python train.py --d_model=128 --norm="rmsnorm" --norm_place="pre" --rope_fraction=1.0 --bias="none" --tie_embeddings=false --init="uniform" --init_std_qkv=0.0228 --init_std_down=0.00447 --weight_decay=0.085 --decay_shape="linear" --final_lr_fraction=0.0 --steps=3541 --dataset="wikipedia_en"
Each number is 500 + 50 x the weight over the matrix's rms, rounded and kept within 0 to 999. Layers, rows and columns count from 0. Numbers have three digits each.

# layer 7 MLP down (transposed), 128x128, rms 0.224, rows 41-77, columns 0-127
463554493476663534536483381552531531498396399557539505475487464505467428462436621480461514413514416401580450574490471452548501507413539471536411557563441482480481519502448461549458539492505529517474527428499542493477485559476435451519592548501520535511475406525544464542526470474466484487459489514473550454433560395474541557444460370493428435411566513545489591504464463523516599493468
465580454459496556461486508582478572396539504378518473467497589532507397568478449401484459520438523506403574495511449512409496543507410508503581522529555552535573539474437518539477507517512470485513516552507536434522482502544500497527474502461543533464444530420635440526498443484419605518620481478467508452547544486492550450564412473372431628540535546466555535418524548517466467526460
529597516542524473546487484475474512447533553658455561495459500562490482462403517454569538434549427495441472462594525484477649490506540447535478589580498460525514578525415545488471508587583503573515408503447488461427508532480502439476470479512557488496504582479503495464431488440518407448462429490575457493548393473481467531511466620505534489559433400445463536452422466474489520419487
495506562493524482461526549422550528463540472422526535526479552464493617480463569473575426515484438445483453523529445494507346469542432380555506474480555511504530552493510461512550513416584509535560596462359511433508445469525604483557505667469551492468539430475438491509501436479472512521389484502512541436553486509500589555496557578525473517647444536528514502445572470643521501560486
516471538432457478455586625408485505449398482558391432489488428422581622547512488529443580554504587528462486514467424456449484437477537508521550460538527510474579496436491581414499516549547508525375487580532483554450555538400496499508566450513462504480466511356474471537536463531475532506505471468494496591536542558387565406520533518468491488462515528461512539598565494484395524447514
478471454498261475496480503549491502501502544471480331481473531518550426506485566606507503530487508469535567550532586441442519416563436536482490546502522505579476571522612562521479451467476479512459468566499473509564539542558513503435576500500446563510552535532494531491534509483534582468471447570416531392492504470515513511540547477519526473470606630523487536465516496499507517468457
499523577475596556537471499542499536423520548503465542516503450565511430453546404516628483479520527427534498379511556478458542581451622420528514499511501466500480482451520587470511524454594574441513462487411511540526542442514503484555483546487532532501439433427550530450560604570582405581469536451482469466427533497408530451488477455493430594484480517410459492566458505493494466573497
468513572496493465537506520474579437503581402549535449442530419425545550439490512466466579535432421435538488487535528504444513514468490570454540452535608533506561570483471520495426457453387536463536504397450421593539553437505445493468529516485418552493480466530445477479492545439469563518405536638466560402555444415578596534579596426463514530587559507475515578416484457449508514520497
560363431464539497458540467395468487473437482569429481569474530469481536546483450384389503510523513517491514519489579550565513463497549505468504440487570625543494563478438469570473519511549408603460427417468495508410523567484500493503458528513519531472529459579475474609451635538501467543403423551576549502465461460555550464507510491524586486496581465476398487487490493510551455579499
455533489524425565452514469584559600528508456482466515447521508451615444451506575434487466483475487510541466430516533403526505560509483595541517447604525469522581511505479565460515434459456502405562471501459597456474574537582525564487483468538565516519494441582521468486580542459509489506482561524465494507639552521534529518567563465436449543521569518505465503465476443548463518546583
591463508545596564509459515516533518513515528551485458541538440470416526459494538460521456542483523471489489429514485501523435482551456438456500510485554510433496423454379419617429526568509514518579508496452502600459459492480546424490463516584424536547526588518565485480451535569556497488391509486448429467485517568482485539535520556555539483531491446533472570511498498493575568483489
567532514530548584599535479485563455540505418551505554524451540487572378546499424456543473507466538483538470411540535494527509465508446476549432550416550415513429490532542452484558499514464469470485487525525566437445589415510571503512569550513445510519528527498434453522529558480517484528562441471571457511476497498404447593504438531523475535557575507496432432470602443521492514469532
476532426460487540550576510446507506532482461557527451496432391495558439523459477469539500540451446509532564474518530494446557498439535478436578504602634577448474492500522568516526466557574503489511442392409407398517480527505509535500585562503474463496470476451590406432559459456533555421552444458494511525503554424467488536509527585502547470509507582524520460479472518632533430438548
558506433490530499516520531463472428577506422505540527430553604494543536464543557469450490498513509546500490532520515464423460476551542499481446468521569514507443368541544543496463461547502408511567572462474553430530444386490577456447464449502424513455423544483524459531423496506474537558455572423472567498598453558514461491600518427496434510451518490573480507554569520558440573447460
556573536474420532510553507482396508559515520596448353549524550596540474530534379498541552553435567525461496516443477444528495524575548572516423474513533520495435459577540494558528589528488412501480464521488477432543485566448414503477478549499520537475475495525497435512442554550561460557481527602545477466467518513443470506492442508521507531554532517624478411590512532532472424535515
466452518514411496552534490444512525452559496503462562518523470454420426558507453489542469425504464432477504477519539572487481461405546513493537481483519443453560469463458504552546527504490475434542523570384461503496506515553499497546419542498421430502432466495469489524431457533436489560435503485482500501484516561528511524590512473510483495481506557539515497467514430534537577542381
471539600533605530565526457499579442504490538466431412529502459478571547447461576463533484366477473501482542472440449423517509551471487479438381540496417439489506500494441521451503447441614525478462513503470551456433510493437568533537502516402583496455469531558521519516498443535493558505510580525538540495514510435539542577420481493453504478446524446536465389519552475523500478407464
527466439568451542492516531540487473523445516537462478491495519509556448478515460456494584480497449565564444397568484542475537526480489485466531478498377444462526561458387434477543575601606531462454335528561519507513483495466545467398587522555501417471434496589547559504555456470527490507444474520556481553479452482489537550435532437531463550515474589470470486490561620558561500521534
464565503431467485423490488480489548565435573506426424467459538524484499492530630575542526561498434500552498411469529433539494498451476491444476516564499536497452471558568526503463482491630568488451510505507547557453568464512567539515463480526476493436527489486518442418495444478542590531523494415517518485447504495530609545431455576473507502535481448541536499510443525467449438505462
558493551481424451496454559524626485577479574546498498441528518554500500519465513487556444476484501477518471556448593463436483521563542491635516567441489552541492489509559485519538542605392466498490481575502487467511522523491549516552486481515500429494494414482491476495365481539526529514441547494569551572490577521545479443553449508413551524521528532453554399550494512547538546591360
571501494522470455472415493344451552564469525532572485428505531544582579511485525469510566553495331487461565544581379494480542555557498428493579563453468488449539460527479476482534485525479498523469524541547543515506552429546510481533550506528392477577564464438509575444445485485454563406536479522518493502557535530477562456550455538494590438568581511544424370514573493525465524480547
530392610525519534503488447479490550522493512500430516466564537507580483486473472387420552551481516530580557549419507523476429493403453487487491420546484518463529585519501485545483471479506425538508536512584498467471507467513557494504455494501519472391498454427587453386594604553557509518587512475557488432523522517467501454521548550559450457607563494502443497561438532454499380405474
472568427510537421498471521544560541506545484460458434488491550579553517581439428492480526456483479478538574339557595516429547450511471489470449591581488456463505507567408463498432592558544488525464578478484605460565532472452504492460507494509473554483580529489467501533524479534466448543436554435504460415561536521589555561456462441497476465522494426561513468464509483480651541524542
430454490510452532526477559494552523519490555542479465483473453524495524552394476440482442471574478550510438428485414405469606516549581503513480532494552493593557502487418456491499504553543503416499492542430545517470551624460570502556529511474580474533522463562536529482427507564482495478449520433637466548474572507518513589433503544580514537501408405467560445448438383520462478449546
594438445593590472464490470545521528547551532532544581556417561491599500544448525448562420578468433514502489520516394500517450541474459442470556512422503511510477387508549471488512477495429480511518443491480596578483463523419484434556454463405494469492437472473465443518424567510522488463527536584464426452495484532512472512425547512537586511497519544483512544480601466424387492429538
519457435548553405481464547525509452427519498567422543520518525493533436534452515481553506443564454422404534462461534517605548477468492564456437554455518579569474520475548398474546451463532543465492422477538523354566430447513571494551502457499543528417489578507524476519542547573548491534517544545523475554416542480543593556521511600443437414434448463571548437526425523547557551601543
531556459483551458551578535493429511534564602493480453532575503467460514469460499461508526454488395538542492527571512566499501523530543501485474529442517510474437455593575550394569443469409543463486376565476486509523535432522458581532521454538430494509546487564397615493486411564514459444583511600518572547562506554482528461611557500438457498611468561541546623381479454517483477447448
471460548537519474504515407563494430490500443530549517514527424564528478481532444596533456540473362449513496526544523443532440542523512437459487456574408455468453487500419461455483510461475480540550482496479456532467464546539593496458495528547495482480491524443481573615526456515520392469506427473451519530523533513404423543595490461514565479450510564542519449440533511520534519524492
468552532512468533570480554523530545436539489456501465586435515492483619479624539555401347469456467441525442575485487465495538441454552518466426445438579511488462402473427490505582540486513386596440555536583443524502438471424595426442443447440422575600501474478570495496494519517479454541559495467499436602412465569517529470477489540508453515490491468490475576476490501549484539555583
462481487550458596560507577536481483552446527538462600439483521489595389480527437483493477481375508462553427471426529559529440466528612510516539444457437421452487400518521452495504475536493486459544443457496443580584520479501544583504416471485458482403502440463532452515476549459426452526527492522535490484576536462522465555459564429506454464519470495530514478424582501516524464592500
504478508462535564450483529434555481528463506509414498557530473499532452541539568476480550567485379511514671442637480532491529426504490532469593466471379500543518526535575597537522451499490553530476530464555423516563496464548485510570529509479538510357473526486451519554621552527483530484404520483484595565488552525569600532493446526463488489419565447516499508520562536481516527441527
457503485558526453473520599584511497573529584524477536530482542522434600603540488442447437546561502551467487470489405499557583493508473569481433450468494513497588452447425499462500477598452535521480433559552582444524454503489513548534462392459513467532474590456486498430485406505481531552559478548536594370498410491523500433528572463481561481414469588418488502477518520514469472502412
547424523630402460547578495535491475470577559565497524457480505489453531415435491458476471495467409512564517502492500564483492526499512568481539549430547461475447468444493573435507521522499521491467420528439558390408507496475577568448492548412523501505484434523562505512498632526437471561481493484456483509469586428508521528483558365493475466448580456529481567424511507441547494457494
507430552506528471502583545438468470540470384464510456519645516500498557540434418539497430555458467442443564467565546474479471455407632441451469478515510501508505516547522493524447554454497552442587517463546539474625541511546447506530461416386424564551439475481536498505588440488545393515455541527513580451486608463444484470535509428528444446524524543497481568500481520562488537475530
561523485607587482471594519532478402478513522488460468504474522500431396607538393512577469539501510561562515509561522494477453540418513446459498453494615468489454446436489459472554501486567501483520481507572621478516482477583471528423570429493465547524533495578520475462563510454442454480489476440441442448552468491528436480548543435481530525554500547556488505550519458488503405452533
542537534414552513445503460538556474523494520304410516576526531415524559499439532494506487469478508519473507616433598447528528454433559520433519470509564569544492441460522567501416478419518438535524563510517516558414471413577465490479446500525421517508460427505513504503547479567563449554473497534495415442486502492537552504464517442390416549537502426488522433514486499511554571531526
492442496535618486548656498461481544501600517551526539503473438495426412528408603485404542427479502502483483442491494460395507491562565495544575520591498498503525478531600537526519464556600424507498528469533485548441532477485465508490543509536506492477545476468492489482507478429543543593547399496545511470472555513530489536563499521455445510476526589467474516443449588483410491497471
# layer 7 MLP gate, 128x128, rms 0.238, rows 42-77, columns 0-127
573621600512494440454416528514383512514436541526517522393486562460437537531434475480557559488549476506494457513519529517460449498498574450459456468606509539512448547575440475520596523495574450527582479491468499495515491525451392484544460516536466567545493461501508486485416549539501494450464522510491540504478517488405382511541564506511444475470425519561579563503532536475533471408448
544452516415456526490497537471521562455470533482426465483436451448468629536481507462462442511564524641558412545504476500469522406519575529501525480587506462513474459574565534493555389546567466433532437506496544540590513491484526442483463441487423480454437566500532570471471482562531543522393411461529570520492503496464499524564505423505567489585492532476407516473572502413522449558532
395602531504545490503524475560493566561531379584427453467471549500601545497448551559557536493443521496481552506508430568467495561476559495548622530502516556483560397508493587463505551510472509476549491541456477529456509411497530478589492510494550479479508621451498473396545426461501465468482392559527570480565427507538415427474574424453586520350511468530678490477518524513379549493511
556516487481557535556556519565553472473501549529496554377542420410504491458487486592436475499511583594544451468425560513468504464495500405443465520502538551586490503501572480559477499474529425468456421564484434430585454569464480506464471456454492492596522503505374439471496523494470550475524366479488478526555483466491537479558516514506524535542490508456523560552562494453532538550405
479539397537526471539572578493530587577460419475499511461428498614584507504418485480459480451429555494420502510489397497511446553545490333463448491519486491523501523509498448484617472540567542444547489469543477561415561504477467506553508484502517440416567460526520550600389533461525478422545439551379463507612538484450410453542636455491467567506525503506610519472483470540454514451501
483503510576482493512536552539568490456440525471495479537430420485485581464429508437463370537524546474453516452575512539462517440475592498552513512523455464506404552537466465447512461446483501323439515521495499435574459492495496447389387513532491528496472515547491517421562543535487477522554558545474504495488551502355576541465510420457487501571425531515495532549520401511596470482487
482473445451556603537540443450515455516546462521588498488517467468558534579542487438461428596461468461498546467463598525592480524460463530544465461551556462508410583537446448498408494505435584494545535425468517519509536412619538442536596560500592542592470500502454511505449517412584464483477530435584425446515590509527578430427527471490494497445522540509471542483453562373425548525468
392511618475440528574543474497579583453445471508527492468438505439466588509449556528506499505549452399532568532538533489498402422457491479461510520486565475470563448432474562467533454456486560536434549531495502509420620479431559516610442485457462461587536564525561520302510558547467513520456494496541469572436467452507414454450434474415549586462414501578489520469493559498488532449536
483405530493522488412472474576526476464436509529532447551493470406412625512513491497452490560505349673515460507535486439507427497456544446585432541569507468494435465562519498546482488512511515407487441489502526522427549507527452495484645455487471512511538552460511520425466427405484498500497445523453529496494587506510461492468525489457521447443482486507495574552410599397528510542430
409496450351514509472542525437491478499443535508497510535545518478530462504553450416591508527398526433522566560477414446474470493475520431528519450504370453461492490514497484456459505409533597496477545572428429428553564438555468524508495413483534493569431543436438524408472483473580532475484410488480450451495490499480556585557513437476529531446486635599543442494536532517487482416481
543521492433456416368532520491498552518528493493524435544576514525503485463450459560447513461469555445548519462584507626542569457512435483533505481467475507489429485394542492561500439561464526530442555522485505480453434449477438523503500493586469526442596490450470519490461539401542371499387483455533517463528567501509474476512506466444489554417476552500501508561448484501550498542441
469445572444480462571492493592543477480430521519500590487514473525376516469501469515501534518537536513424563575514477474463559445543493629453493499522522440463533517538523567528479502492551505411453541475525533518519484551437516476527496499526602520512572450492470470434415415567542461355578504518593536431481489493539549481590575336541595455504434480515516464467454502542567528481501
487548505521506475442517520522504584483637513494505496520457543532500532419439559519497530627437558502448495461513647509406540491458499480454510537526529545528611585484398489486436470494497430493443531561533506483547504546531458493506494540418510615502516481462422521482526482529623521524532538531523577447472457454425559438526577546543655500491472494446447539534434513472572462502466
474429486495536519575553513523540560565451484468445560380429509443511526506431533546580588562405510523461438461528546544454544512421460486534504453513408520541578466402474502494557439531429547452442511505532558564466429526525501513520483579505460475496505509432594525454506529509545511498546432504414520536511450427507515554539471594595594493488429503421531451497495530392523465525445
467525517469492412438473478501495530530559553553486473416478481482526466528532496441439483497374513495577441438492521579463485510465561549516526563459458443608575434548507505561457509493605465514501477402505484465510539582466639499431462458436497497458516523526576470525521467486552415436604470488518557478480563496495481519470463437473486558502606463571583426481546481433539535519404
518561550457470454522550496430514535488501491510478511453392429537454545511535504467522450463485401417532550511566491514523506606464527484555453532443538497463572555531438487508524540478509531482469595496535496504452476519525573478442522490395524492460442639586561513524544436494568486558517529483458581490501398470516488438453466467537526455428552525546516417495550438589449499468520
452496550471540471538454475525550555494558525574560523582445535493441505519485543572477529558413528545414542400481523444518618497515479581473435526501473541533521460565412490556483564407517418493491588516416486505447524510530520492547518543429510434451494512528459515380436620506487498607553573361518527435438478468553561508451460588466542511601579506505539554547518481494529525492464
509519476464429510538554576418560405492454535571481486497530568418536547577475423504479474527516464492449443504490459467554413537486497506556444509588507488527443504489484548521474407452524563486488547528469525458476473527512536552535520431442492497517599475434459583549500484515504503503538460468485509470486450476415596557510537440580430508523507548491490464454478570498477495500477
521458400534594446582511513512539488471493520519442567500509429463466427433487479537512541546471431482485550485507488472504536534484405532481483522521491475502489535398507499520472501498620478508515535456592495483415495596507481495511471512511552493543483552577516570521446522471637468517564479504486365521457564510584477572474556549562608484456369458528417445528498572477494436445485
529525554519598447492444641450410499548570532495512476594594476576530476493479436523515497596478451477484547418499521342552534521495529511447512470471572518506536554506499498653589512562501525433399515498529520532445510519566501481522467488409512396460502468512447416403491486572526546433532456448473527506448462473505553516538446461585442455465426464376590475512505579479558443540518
481443538486447414440512436533535530524471515477436496498536482583445514505474535559566533534542518483521477473477482465515485506398564522489452517445450493514571455463462465613443558483426459431562385519437434456451571452540498517464544465482607513489456471468500465497529503585541544527492507552507503491494553463402487498534669546519448514476434469462514597573456536498498471425481
524549498468516475462449564528558397596513517504510404524468505479461470516465444513500474521477547415550525438455511541542536504412498456494538466492526460522455551568524546483555584543556486546500525546406483456480424474472348480452483448476487466500491537480511543462548499555516488431585543574516567390472464555543582447508495488512474640505405486514544535502497495509552446440514
427525484510492552548499451571536585525565455525524463459460549441488517520529543460556483584414416457442501400654435461461501484490601494562521529451511439551468532515506388523500580447581490434517511459463601571478559537489598436528517515554481491522515552525461550628620529543475386437453491515535496519487433430499448434563556442473462567448522552489446528428430403509550462438532
489507445472519520457508517533504506501444496516439554473478497670578447447503598572473361539469495406404502476657570481461585493464462457537618523431436487586524525542510463572518547431494468478585529446512524516494483499537538480498473559446545586546485523455430506487533445477486516539502486519456534477504480511434514416580519551483444484477516481510505477509478629569493406573573
514543579419519472512470591584563545634499491493476482494486559485526513497473474529461496543505390510470489517438547526593544594500543585478499564489500496523502428509470533525489449478468432501501479414472498435468481546487497409498459584481494503459553415449428546498557569505514460422492423409475468473482532528511498497449506562478455552460514612456556519528509555477523543463418
492374498550604529473456453476508539495605429426502529431486478437542524541477518420493532680502465584406505483444517472523466510506537493481434520487481539476531532515547466408521529468553413443452536406573502448510480413563520571421507520545563488504556445451439494445458497548449515619439522454525410491432524507590518487546435556586504471553603418452540529507517546508617503475636
590442507516541547506464482457430482510473571501583562501530522482385535543440544562531453535439624506428481496504438608471590553499512513546496481487555519526521503488488467527502414492505572575526522588508497463470463525523498425475491415542574493449454464496544499424422513414516505499559433486512495399526531556511535371506556559501523515621480393463551544455459495439465365470482
464493523422424513574465603587458548512539426537560530549569509523428486584496548445464558564466457486498516471468469455363415470594530497556524581489517547567463489494598445521517513518581488458507468530465504514511499485539526515481561444514493490367554541559637576540461516516511576443445495524437485404588518453516456517535549496599451576604493586489473527534477448446582427538510
473451458447546536545498490453529489462474427518464539499465537481413455500489542508566451572536425454540561455465481531510515608446444479473487522493525446564583513465496551621494562516541515435554570507595516458484587604503503555524473539445489443468488432485434572516566513500470367513595453533556500591472512476488471542493468431549497587475507612494504531527514492479459505448427
557486453489472552558474563600475526497421584464495608506494570515573508479436516492516504526516522461451472399471533567480646507527493469486474539500506546504460525510442423583588615531544443492515476476367625575463514565496484494459546509516535473565500524516513505493506577441474550524428529487425572452404499543535633404503455452530437504449565508576467543553536464474527504546537
520488575460494542473470453456377546502442396445495383389432559514525510505420519438467627539508475545496471441548484550455501493541487407533538572544441572527491494408478480466567569515533621490603473512493559549504576526439471543521513602492429562495468469482423493405463474538495481515490504497453436583427522451404502442458520502433457527541555468527412581598531527527572522515535
567539578476527463568454512484490425497521542568389522468461484541494479420536548469519524502382468491547514536457566530361536394494455591470542517491616552499436467494509563440405503491550465551472471451494479526496490503534585476426439503457538515543561470441556468437431489484482425499444408508533506556519370521362468440469565466522489462482457374583527463405479585564528473553547
514499548572456606568435577506499431470454569394493453521445456539456535513467567456515472511582503557387450484580583497481492451474562443438552494562535545482526464431531423518449530476526501398549476504517529560444541476515486391549503547483596552501535566536574559442446518506483558575562505440535569348532443527592470477515509493449470597565550520530515527594407371521518540534477
440583487630446499530506362518506492537500501472533483469567559476399491439479619489520513507536472538524555501434541633529515524448571506452474489508564626533515549519559404491604472484469526491464557526463441507453340483586534420442509486427567549465499487382531550466547487403467482419529474434620441478502441468556464527506541453535495476446524509508474479560516495445555460516512
459522528539566536501380501358508542490495511545532502535672469517558492414495481413487536481514447436520505493426550471549488512450455564588606526488520414513447453432510444448427564486549473512532550418439413498440426490475520565508543480465495486507524543534469559480476558407524497495506440475549562451459476504525553437393501495343457404515512560492489445583559482462494473515508
444472497523399500441535513449562491445451538568613601497560514448562481460505509491496488536484499531506485509599484615532554467466354549513561441511438489441543456507518459455553550523513465417516458511463445447491523554374512410520495611506509529447571484398429487374515502548435472405453453538536465479478489411561448507461503499536473421527549538511578474549506557547499507524513
# layer 7 MLP up, 128x128, rms 0.238, rows 42-77, columns 0-127
562512464473532457477459494595561511463529482498565533480518479483534518568533399576426555691463506491460499553455511526515509545543499551508514505489586455494522612562545385490545513545495542421482496477506523440460423491537490506587538597451511535622561489579493434573582522387531400533497510456515585566508510525520464549542509568522481517485526538449534496419509571479520431465474
628587533512491522549470438530467501501531468519433575566448555533436499384567547471450570534554468440504469499508502606456565473480559438531470515512362527567580441438503543557479486511579464472527499526531523434399401523537522561553588492462560497568490460521475506542430481462538501505500434453423593539556599512483569536564477484441517472444422456445514494485485639515509476520493
527489519504425480508449469434522529539573462454618525520489519536396611604469582472493446442418526496478497406508506486486469499532476555491489539543566467589609594477485501560460457448521488539520493440465446464599530548415588461519616568471503531392592459437493517546505507459496494458521480472627425493476336499532436550512521463523481530466591560450476418568380447489510532389513
495487409517561587510502534501586547464438547500544533486468467378459424470473458522525390466537477542433464485586416466485431508472517498426560545455496443568552472454538541543521457482564470422599486430503505442478537522450455448490409591459489549557483494522450457574505513493453476511478442524413484455499560447501481442499515600486486596422505475397469496582547565543488555565497
534595561550506542454392458551428444557485525531429474442488526401537496502434563602481531525513421465519441435441496449479511496517457564534480437490500476450529451452548611503465503524515432462543488554464440423512470461511585424472477427442469524491420406505525516396528474520478593469498418477593545491486534492509374550472522492466526539521501550434455494607511552455533519484424
525571467526542398542364548455494458483519553459409387517480564688526490509472493438511540531576555597471470519518471511509580425485537529477582579500519535465455530444538424447576463414581471489524459581541481425541477403455532480460509562475457500516423546546498490538581544510475447582509463486506526516514451448441501491588580472501596544498478514430468566549447460470594481435465
523514459423484469498466465616487541571508470494516503435457425463461386509423620553553536558511386490399546513527465547420497432478554547465534555543445481513516404577546513566428599458504469425514524494465526527565536544503535471464541476575490488384422531580584532509551466470486606505534461481550512517594535474453545605527494482397587503442527479502536544595490507644456413505533
462437514483447488502559450538461412574555541607493468561471548556460464531481479500425438462520450439571540398521524456414563373581489455526492537500535493496470468495515532520440535542394361486578510581399493492474510467487431541471551520453488474528491469552481488575571588564514504574579501526499534518505495409481538395510527505526488471495484431544428489500436582483549407568527
529569551426440489590537507570512442546440436538499509431497547510526455466606477469454575488489504484455438550431598469582540558501524534480453438613499485508509601541590558541503508514501429591469521455463519437522508471579550451478460532460493567482525550438522565569483510482527447484462505579457461504556477522541499514493422513506532451533459527545485379537565442569417487517505
517468494529412530497475456485511520493520429450452508529464532509502555478542569522554494521544498438387403511479523542526497412376393563390522541503485522537482480526497487499523487463476480438515524549425530458463447502480474600485526514568533462465458509435491517590470467488470478468461490518480539531519499483495539478461470482494405446574479523437427425462531452510472466485508
497620461442478441460465504530455508445560500459471501479536565512484467430529519526526541522524508440519482512465565520447377471562423477535499434530458379516551455526434495462491493486579509536493520464559509573387472448515419532482455514471473473471504530536526547536550485519418568485469518466500574552519396491440584509563515439497458429489477372482441384480495547576518420484465
489529336576521434510476450549538475584513512502492535447566473514574514450562491475561495447439521523465515532455480505584511534418481440558542577572514503562471512511462537521462512564544486486533398524511475404498420518460567487589422551500444506492481645499447464525491528422482460522530396522451566511526482440536384469441481595609491494531496483455537528546406516507454568584400
565517445482443580509480456477465453535384492478475500491520511490500490552412590550502490479481411513394421566598490551490467590495597537552476478526477407494455414510472479444512583548484535439537487490530525446491477433545522507505462521514504401538470456551565478473452450568383531498417527512520467519569510513570463504584510545444431447415421571516482479479549559553565496551487
526563486519484553475528533464330463516499459516559519521522527491499517518526480503455591497541600543591549517565481534539528574486517440424523583366446526527523444552468419493486481476480569512565528518543503462521469521457550478460535481472478565549424488459583467482562504532426494463498556534521529507531544595518555428504375497498394479478453531494454512429559540507413587545507
514536522431533443443505561525495519522538446521493457484475490501401436503536531477461493555559508434489494389456514471462448521477477503500515530478597477447576456476493479544533558513504447436461456519581529459462549469490501492505501488477439475449488516547476468607515487484507508528530584412462523436531554512604547519428476520432519513441488425463581571448535525508468525425481
560586488564545540478457517490555454494452457517518547484507489586517504491526498455504506492577470498499537482499470569625440558603485469533548474573473463568430550609528383482499488601524487449470508454538510573533530476487434498460469472602511538514497450510530492540489519458537499523592476503390435513502476520551548548493506545489546472427381541522564527528495493519475534442500
561509555551545569500377414515396369531491491463463482497515517490520497491505509467568516467475459556573442546563485498515570589458484468512549506561501547547527549509470488487606520567663527547442470434418434623472463457520576496485508569495465482499442466435468487536499419444538556502509517510506546548589495509449417469480512519490478463576483571544462474437525474510500512499537
456441528515559534502428440536523512507575486411452502477504454403456505492488549474434468433546540440598474520543468469518417446468519534483494489474509496460585547481464420488500492566571482462506582563395437541535485478451455420462607572518468514544461415484506489467513463528465526458487538453516510481529448552453431500573538531553436515435518551449552552608462447523520524486567
615533494512614406479482418375462437515517506529473471496521442587529570536511493479513527561495563486532488501501556525511639454507528493530395487436583446484412524503409466523482507491492502502423488488430425493503425548563539487463484457457559539532572444534548508450493471505489526493604462489442453524397495542447545539505429523523472445514549514434509373474462478494485494519413
460464434558513512482526447502508522527474499516506551472439457584423489444384511494525484470494421410516309513577452494474446513537521502419508558450536544384516416409552514502468437577493452457580556533463450387436569477425475479547551476506536501479550445446433507449483468533558582401524503448535510531482514499508491478567565555529440481325526445532497463462590541474491582521587
469517490503415439532563498479446413477515571475475522607552496475466462422482542499556397449524465526507528484543568557497489411517542531526414398445570505422519440423499543484515533440529563558514487575405538415539573435543525513444460507518473507574467509495499428535493552435477450465472459506525448461455562524467514454506486450504447443492529422513527606494430552543341539506485
525585484427472405515471542498517493510447479432604509522488591512551481503504431525437588557516528496499492429504508572411541474426486498555476450526470465546498602579544540514506509480501528470483614547435515517551471419486495544451467518539420473424455511481481461460631493507490530492541511504465474591517536507509589434548436507422405442476480475563511420596477519506536541519501
534464536484450484565402528562458534576529445496417585603413412437495479566468425524433468581488498559506571505434470567550449494443419566509538497542541478514476456493512543549526571516498440462560514557518478436495524428478511381498439474407598522431525546477432506454510523578458619445477563467439424622557508469577494461461575547426533547484509478530523505545424441509550486437499
494503527522516506549486415533554529503429559563530548431486470515467528533607547462478426501538414429472457503520405506511590476427543526545552600527484479550526498483488517497506475457489499485515568504528406487596494463546458504559505565379441515572522585500340467456513478464455428506420465511486453559597514473554514468459486522519431489513448552484496427492454516482413460528461
488543515503506499504557533444393507565570469485429492453499442529511509623544501509497473568560521541445483508533519539460604477437470477549470512478554532416494433464607426439504497484403511466455413497526540573515476421489481527516440629498590536500618506504583389516472492518600519447478591511463516460511535447504440458484457502568532507474543518549550467524534615526423487425437
487524490432502577457542557517603457526499546539420517408519409462541437490584569523540580557456443491606445477470468542551510538472504540471443499452473478464509457576567653390410507488645501449440434480558436496510494493516520521482488384396567595549551493598498512512513391498462407519487472520505519542516540541451496443456481503471562514609485417471564527464553522535485505443491
641436549461621533495457470493503437461498459498553431533485511531554490543511488516580407544535553436527495514492463510591603503460450503545484562521500441399429391427528527554546564504455491525543526500532586486474567466518476641557468453462511535499538488526365496484575487516488420526507568560486497501521468588515582480467544469457507439508429398523486581523537503536473513466466
504439513513445609497503566439463437370510475608522484542416510475543543547530503519482450523572511505587453496586406617501563467501502541396507486433552489472457520484441501450461489493588492592454489489554492495490540537451474473430527580461507442574483443564409371571410531570486492568517505560459570538506558534520465540527378533490446532378489488479455522583495552423522548428367
560558583477527508515510554443503347509483500488570517474506508496509517502489489485566528526553518484498499523528490499524570514419485507576477532423501474469558462464486543474523580450458553522528544512490470435439439466541572358473456506438531495544521543490576532504562473513499487576447461520504630402560529405478544563506462503581445433522446471482551559421500475457498558518433
578463515433494473447474433557576487559525499538619566542480537508610488475569495465462475500512607532494512513546482516425496524590547524523452549499434400502492502495481528547570550411460408580484509512404440592507521634550522426462596563481476572507544469508507588465515520492506514478562400594445464446525509494602505487476544507526553430492534525450549585561474525480521518513526
502509460471437467408557499466459547512591496583339568450506533535498463564591471543431575483480498479424528388569563431491469472527545452502550464534547505580486631537461436503513421520544504520419557433501438555538530422479475499449544563386544545517442470580529444500551549537532434500495452466453605526538438590517497496527443448396527461463519486535451350519455534537480523484505
451545550506506438512498491470484537497467595468449457507498434518530432495571501522515465467497428585494482512576475489520575528500479465353482425515568543479457573573472422511489518500559475571427503499479508510518505518442485555492461544503504403526486516399536592476529521474561362466486622444536524514576494433499441497433488474437453483493444507516527507475516494490493568430477
496467462404494366396524499533506523588529489598541483431589505406494495422511412491473508557428515527497524380501542435545494440471621424475484575548452475515539525484501492473480550458435481574532471491505544408594511551500515489461445476521509583475483460489527462462511510507433487459588503485621573466474573466505422676538525482510486474476576505526544523544539492488510509511558
501481587486463550476476563478539456541531502583430496550518479487600449447552513550419560498499477488437517505617427547448469533511508501451485541495601450373537537463517532509439476482586521522533518524516581513576530543454491451489539501459494496528492517536537478434493540610499485600571518496530475457515460564449541536577420515385577481492426554542492510514482454359533439487486
437478523504466579486471550424522532520558477594546518492498490537522500615559482515369535478488540515526510478511581503539563480451532485515520397426523495500514513519530517513483508605464538450488537529567674417489482557519492516498524433529596518498448550561528495502426564496497474512484489541475557466491383555410485409535453539500490471539566658523538504464518412484559481424509
492524522413539431492432559552535553566519403487484447517512525572472528520448429609491509490404482494525507554496338490574551562550463551492535453493545581540443458486514388433427610509468440448491507485434561507467618453489484617469585537482583514512450493497532498523436508556463464533490464422497550507462505466495486475521585499530530537472483503498445535495465556519500527545467